Each number is 500 + 40 x the weight over its row's rms, rounded and kept within 0 to 999. Layers, rows and columns count from 0. Numbers have three digits each. The size before them is the row's rms in percent of the matrix's.

# layer 9 MLP up, 448x128, rms 0.134, rows 11-60, columns 64-127
106:555484489485549509508468502552570511571525497488468438505418459540481501486565458476517457499505435568443513521535475548509543452508444477534519501532489540467478493476543551538484458487466480
098:520483466496473485500503570554473449485446515497472533512544511529536532519474543470514507518461547484501450487467501478529475588490424402501392515541485548520524550493556445500493463574506571
107:464506482504400456490549478492558510477510516555486526525476492499488433520544447552525451394467507509420476460589459521528514525536497517463467449550537482569461496564528485476557516442448558
102:546525559462504529418452534484498450498578432471505449506493500476472501479476496492441483474456481475495493535492529585450517475474463575506524469522450522481519468517505512520495509486537580
084:573519511556515548546529491499523519542526469517554511566547495550527435497451492444588506537485536550496508426433453530454498418525539536474436482489484472513568570517590476503546467525485530
111:423474477448524527415508603484572516539483480412449539414475461444527466492462448511503512518491510503481521495492589517496537442563470513444494540552558461504523522560505481494518503461565454
089:539439485510461519497520391496471529472524533537511467526560498448452455591508417441472453469514549515520521513468526536519484533548511527551535488507526517450520522534497526476524543564458639
087:529512506420498543538539466503470588530548437524466500502488487517586528483458487502519453529465468583470581555466557521542447494514498482443489492447466435481542504471444424492555489451495445
088:464462428475522490499517525507467484523594514492491499477428561459514539546518528532512590488427525528495505469485469443455437487449533527409444478607516526542446482582571499522483545498458500
096:508540474548480511455494532517510563493495516515489496533509520507486509493529436510490540507458518589431516479411433525543508468531528487533513522507422512411550460514641562456483527488470522
098:497503570574464498475499534487478536600487500418462523510498478497542487481501493501526516506490451496586483535528481556560526534454542456515493468513480566538515511516454465555525539466442430
109:515506480530541454463487489532530502558541477530498510494517601455455552561564518487479569502458469505510438465496495523426495465483482450569405473463512555472470507493503480552551631480430508
112:424484491576587500470456557462532495483563547464460489485496526481506524520471483538493497511457407478548569468438538505463496480529527475460476533495455446487480481479446513492569490471482540
108:441518468530465486462437523509550508491470496494522451390541558529500502497531519481556508484550477502515494430424447495473492440551502515480550549464501516512545477557545585480473492549550589
103:537474547507458485476473558550502507623550562504576471410477468441442535540546505461494545503502454477531440366470479504522502497454492492484484485507495530493539491487556484569465566442489471
109:462542534465500478491463452515504465480437426541537540450451564493474534494573532508492464542444519487525505482497542435483453530501434482509488538557467471490499523519467454491532531523475494
098:522455450535467466459576492502474493544456542521572535549487576498459510471489504507571565543487485535482506455506523468489512530473540544520477480466505489476410548519588531506497477506517476
101:444476486511439494492506497509520490490423483467530502542540590460581462496533528595502505550431472473500486476499410479580522537492529492452497497490483482512460475435531550506568496455446551
101:513502510470537521477443549495491499501486509526452558508529486447433508526537473510495531491509516472530473469515486523553525462510531475492541454527534482475535512532498478537528533396558475
095:487490517506517492515433554484528533562509494523522479494523527461438486529508523473484529612531467504429512514465425470481422445493507531535536510467520480508485496498519519526420520451402543
094:575508477514451480478468531474550479441466529503444480508527471505528533547559412522509527525519428364507460482557522431459484519462514532493459502537511488502472519519525485546492501453441466
118:483535557479538467509588410434545511458525490475427527522462447525573470516501535462537490551495476545462482482474516533436524515485441429495466528548476558490480527514534471497493493519521491
104:474537504478542489435519540509581531504436512475479530507523509522550454579457466548519492431471495521568518467515451458506562568554459502473462475559512510450499534546491425568569532448452440
090:474506522528445506435497557512478462529485465515388492471539529508487524471477472470493538505478474469432507470533517551570461444503525468510418468537480500490571492559473494515490415396495503
096:482508462466491459501507520480478527495569493501488455451477442448443472508492483483538476460572553572525483458561505474497549476547517494490455476547472435485506591481494475542521527488449486
088:462479517488495522510510567428515417480478510512508508503537385476449548565467482521476513551476524468427482511470595492591469547446455476535511442509504515554484464468461545471456557494453535
092:562509474534474484536508489418486474556530501416455533507480504418563442541469491501501552516493530518504475461494520548463560499560519492524518449488422543434521480505555507556503549460431462
099:478498533487473495466505552520542552519549463514505547462482512396467524531509522481453440563442464529524544508476455486476499469498578565550483551505469538502439393528538483459487516413518455
091:458509425458510424480507546548471527473536516542443625542508526523446455527470511453527512487535496494495507488470490458479469606523487465513478499538462499459581525494521479463540501471532467
103:499506533463480502510468497510501536508426557540530474442539516427434487551537493508483520501564452460531551485501535481393457443471495504481487463498526464499485573496469592462536539524518535
092:511505536459503524544516562507427531392560504535481489484495463559481502416514458510481500580529506529512549494485440469547464509433487514479570430569519536537552549460573525481447502520512463
096:453515458475482428476580525533595377418529470462503631513486463506507514494520493524501531528482529487515444478510519458373483513536481503502495533505470503456500522484535507474544506556492531
101:521435450438438526499513481518496567533478468551492470389573451512464517520515491520430461515515484485514553514534528470416501445511502505495443496465470540457493594495488529549529537498460527
096:486480477550542470494519507473477457467506476545498516407423440399506469484482498505536556456487555483510575557495542548493470484490471533515438531641449471541563493489453565481500502503487511
093:471570507513526516550452520447506503534499516528498524395567511495472481522471516481451474546550470506524478576504517527509517493562470553457499503482464446508495454486585430528502601492477529
099:490515506546446462513511519477513572525509506576508503474480450496493423519523442475463400428454584485484568546559475553536494534526475524507473517523528460563459518588467513470507486520521578
094:530585518459462539553489579456496516511482456517566517486569440495507450518552468473476510559544517447527496589473496468553478444508470619544510498477522449540497498555501496482464447580501571
096:445475476545492507507480507433481452558491466464535455429518507517487478545501466564535504550518488484542508529554524507486465470579553540480450495498530546398523492497486575522545516492449532
095:495503517478478526480486490513483508491461562468465528477526478463545463602505450602495483515503485542596529540448483465542474515515485467528488525486457452533553550539519521475423541547571501
109:519519445419474473449507522541485480528522515473464533445494586472503461556606478474539423510500440522513556479550484500509455510502581464571458516525546529528518501545506545476490530458466507
103:463537557526521514425406501496486479518570490478547509500464494497485466533541437486496472490530487516507501568546505447494541561510446420438499442598536452483457460516486495520461487477530543
091:526487447484518546534391502551536508528490471468593504499420573553547510503454516436467545524504481538461511535518446490553457446499535490541489524506513517469496482509523481533469487521389510
098:502481505533417531547419544432424445421553485471533461530461437445482457527429549482487545560553540490504510528446482492583494487496452547479507493514515472510472486501438436451526509497596506
106:504542570469477530477442536420538467530556490500431429537512524528447437515555480442545481474499511526483445482548503470485449445518537643563534513528462554459497484459480569528489433488550559
097:461497511478495479480555534512482550487491555526578480454478468536539454573507458559496456508492451520532478452502587532524601498461452501406517504513512485519493513545548483520460542573485478
108:482524524443459507452535517491531466474496611533454468506436518569567506526409464428520547582527489505512520491499503516550405458471567513528412510538466449505478518498501514461444542550512558
101:478544565576545468464478531469494523450483542464518498434598529422472523476513413428511457536515510496506486600485524527508423480481466544511487458541506539522534471461521464545534520493520511
104:504450572407488457472463469497526458490511415464475414478486478500428548471539477445492526587518448545513506557456538523516468480543464518449535483482503498535533520539544550476502476511485493
108:506457526453462432453427538494560471549570473479448484500482403498481464541435470498516474523521476535506506540473505561518458491444491539466530568492549526435526427459558535458459543512571540
116:523586561511502412464539481501453484558458458590589528406522495465518479561519481457494547443520472535557380509528448465496515481503559547541408512557525520515521512487530519540525553532454555
# layer 9 MLP down (transposed), 448x128, rms 0.185, rows 11-60, columns 64-127
114:565481433506478557476521625432519493535548433509533507512505460490479494511460491459511533486393558502567452520459520492546501510498533561555468524457421539574505508498504487455578495502573528
090:461514575487520495443529443499492489489505532542482468385434475489415550492502437444552442465524540456521516505462532545467525432527523476515483528473409521471445506534512497530530520489466521
097:561489620467465484494490470460468527487481466515510478576512516536598510577545533463502499473514566419479545481540504520515460546442529509563533542540506463507491555523463495489521492502455529
113:476530476513524554478478506485523524535496504525465442457459506495496534453526521417549534492505617536581424558457470491550524497525513424509488504493569463534553522499499515420504424452611491
091:491491511426452458458459504515462570481449495575546542479502539399537548496536500444464507422457503478486526564533513522513503536533469532503499525462543573541458472461478461446465532549485394
121:517401463448532472530526564509536531472477505509488507555507555544512529469500467522548507508457545516481469473506532378471523455512553513443497493482487428543495477538528456510490496446489473
086:485489559605545551508441544525511476558428470532459534525436556522480543448545524566495545528521517485516449503472487470480580443480506506455452559436483469514497464482474514512417512495456467
084:431486503517526411537572499450514478570478449499514493432445474485429515512527548476519619514567531519474493524543566465540467564491448468458497543477482525468504533562516525520446515495487502
086:571414552495454564467448484512548437516516472509454522529565517439528495509507491453537487500486579538505475452478471502508503500552459505586505533538541438523512453544578496417547560517484535
097:498511479430473476490493550548515459469490464489464488454525492540479521508435493483511565484571514445575560518522537472534526487515508480512455494551610553593528486453389542508484513507517471
095:554510496471431484464407524519575522606465546498513466438449519528521476552489447548537499476491559507518527510469484544531518577538496508515500547504510602534485465532493537502509466485468453
104:548489546462446527464455561542465478564462470489491556365540620491517477514466516505588468473465483488537549480505525467500474556486505465529468501517435506547474494587510493505489499498486511
116:452416521500539574513527510504439496431511512473481470493468496549487527496498525517505462513395521465490539481471520501497449513471468504460453436530544540532525543517489477482532425397553590
107:460576427558557536503511506462479470426520517459512482475497571514510525496529557523556425471542545490507477577504518434481561499440516555411530491539442528486513519487519433419474492520498510
106:499555564473512513500550528513485511485501436455502504496483482555599444603434522532515543505471560480462503509505512498529490557449443486435480499556443511573511512444538446477559569478547515
118:540522474529516521485574522490508550522472491500531493548609491483533541555462483494513496531461448523492506446506506492490514468476413541463563541513492548530425439501511499461502448503449510
092:547680575521512476522478496519522484487497493467440482483481476526513514557525512525475458450486470416563475539517462531490460543463469455490537501493495472536500428490441507486508470481475526
094:501488494477492484495446552532556459582547486523554518515519626532506483452475516507436479467541453467454529513527539530532559526520539447531492465527513497439480544509546444513524374468484544
104:455451518434479449479500532516472569517505519483549528471529418496535512457597471534507462478469423497428525465504538512462498553506458484527489584515496560502454529535485443491464473484449479
099:514558486475496463455521444533434456444497560458508533535501458507511451421574474559567490410506503519509525445486500516476520543491489503442549504571500516488511516482531476516563532466546479
101:489466506411478555496502480532492514429484531528585498404523516456519548487488466537491429434479488533543515542488557563544575537518504497510510492484486518499473536505480469493403487421532454
118:486434454549468498530547527497498438491509504460586586558512431473484445522490537480485538548501584512472510467479523495505502517439547511495494532528509522497457504521478471463487501449557458
102:528550524476489551516410451418496541551528487453528536462468481456502525523450488519558485507459480475471564492513491510481492530497536513472523524480514491434447490511480496433550502515524502
094:506496533477494518503557364539474506499555483530556488418440567525482505483518469522537554516523507535587494442462465476489538431563469464519476424508498503465513460482437542471533503465497498
086:455488543500525483444574481471514492549469496453531494544585524526622509492489510520499450487396542578566464498465527473480543525514458516524481510497477435475488522438543522540584470550461483
087:558493535493524532485481475500518555493525461452512549426518586513564493493473499536539510489517568499552471461500518492491532470520493536483463527498435507468492530546515508554503496508552392
091:455473475502505570567588572488450449461460429469522538517513546482515453404563548458448490459526492530574435545482466508551467536507549453515432529488507417486518533500476527458482475509493506
090:516435490532539546563499487484439555509458518439520436534562520556549458502482521525547544514562454416436516416460469491565450456506458425471458521502469455508571513500516461547544512510465486
099:409511492500475506471469539521430522543568428628513502508403474509497490489433494477485532479554488529484466455524529488497457525556490534475520486539448540559531521523464527391557458543591478
097:591540471491474407480479492513464475500451438396416544429478419525532504474500549466536513508532500602537444545536479453527491514503534512482442454540501486481519520528462523559450517501452481
094:489461561491480540501525401514590501596531503451476549579499525508580500497495503579479468481501526497509552521474515469472490527530515495493469480501609509473490518463506489472457559445521535
098:484449494397466528467484526484533499516510496458455558478476492538539493553546407548412478497402457523485481546523482531490511507570486555563511511499534490507502484502572509538477456462448486
104:551548524517537394496472545517462529517476561507449559487478565479478489508510516485507485499495506573487435493433511470469561562526441548449572477502520493493512465538469468501517451469499548
091:536475546476533484543475463599516454534507591425524519346537524589521567543488524579465477515473495495470496457487481479561543484544520552531442496462493502453536520485534506542497432486510505
094:548492473513518484512589614427526446516544491438535391488482470502487520484462563515532526416428484479514551521481530496472417514432576460525406457523509515465532471523448517519488444498488498
101:531548410502546429508496495460576495532450550514524486527478467599520502541437491555564494558545527447497454472467482591500533497457460515522468498521452548516547497553460576530487476435471442
089:500477560480523554514423520487500461403510472539547529447451529507546446444449581544509476470508480475477535498478426527520485480511498458532491574504455455529523430469525458482543462500544531
098:551494538498515517453520426456492538523555474482535566356510616454501444547507512533482468496510507500519565492517543508540438512501523503516519574479499489493533507513476487475517467463518493
098:530504525470472463527517522528465562509536438544462433520488486525530566502533518533569536468454495483520506490512470467466574532451501482502419486472537558533481453485443528429626479451517497
105:534537480533542506487533444493523515513496483523514452394522612472529534457502496488506513465494510514473395453492486505463465491451495485520522547465514570500510544450528535574476465471480487
105:467562462504507519447506491539499555484489478478485515516506513574521461472499487447519554514582501466535508486536567529440455582535471527505484468485513521476574556536520424487566435530539469
091:565559567505506455551533528419504450491514483532486455451528521407522496477492474556490464509543500461512510511467573567510535501516451437527519506457492482487481451511477541538443499508519462
087:579530462481538448481522501463481570506507489541520434388524487508506578547543512494479514502530476532497507500507553517498473483476446504534462490542495463482488488471475558553462521467449459
113:430468474550466450470515480613469513496481484485435511538545467452525536455415504513573573506549497472465491516492481509500420408379497508481512558504453527486507489455519485554499501515497570
092:521527580495493527495459483463542472560505497478476608578494489515477565464481591442537471489483535542457530458489494485479424503562595500500444502480516454440485459444491520507545503524571510
096:511496522515448561480495473462472485579454499470505429447554472458551423505480461510527435561485478521513492465483554484565449516461480468491481524479489496541537490517475503481518433534504398
108:509488386521444533507521476460528425550521465504510468527498493541547548436500441532438499467470593500523489474514534547547486516559533480480473503466474473517514545502475445489466500539481521
118:454519544483537518450511495508519474496508482557526508472418451481543536487500521475483500495463501450480471498501551481440564449531526496572497506513557510406470511504523458424474527531459524
106:472590529496515532596514471531575533438417549589560550468504502552469466531486435540471484480513504485451540450512424487528538508504492499469470506535536536512434481483509468530476469480441488
114:508503425450499608516513448522565546554541511455525501426450548496476535528432507548523518511463513484452549466401507555554581571495491499495460527461402522454502462525538425535532462396459490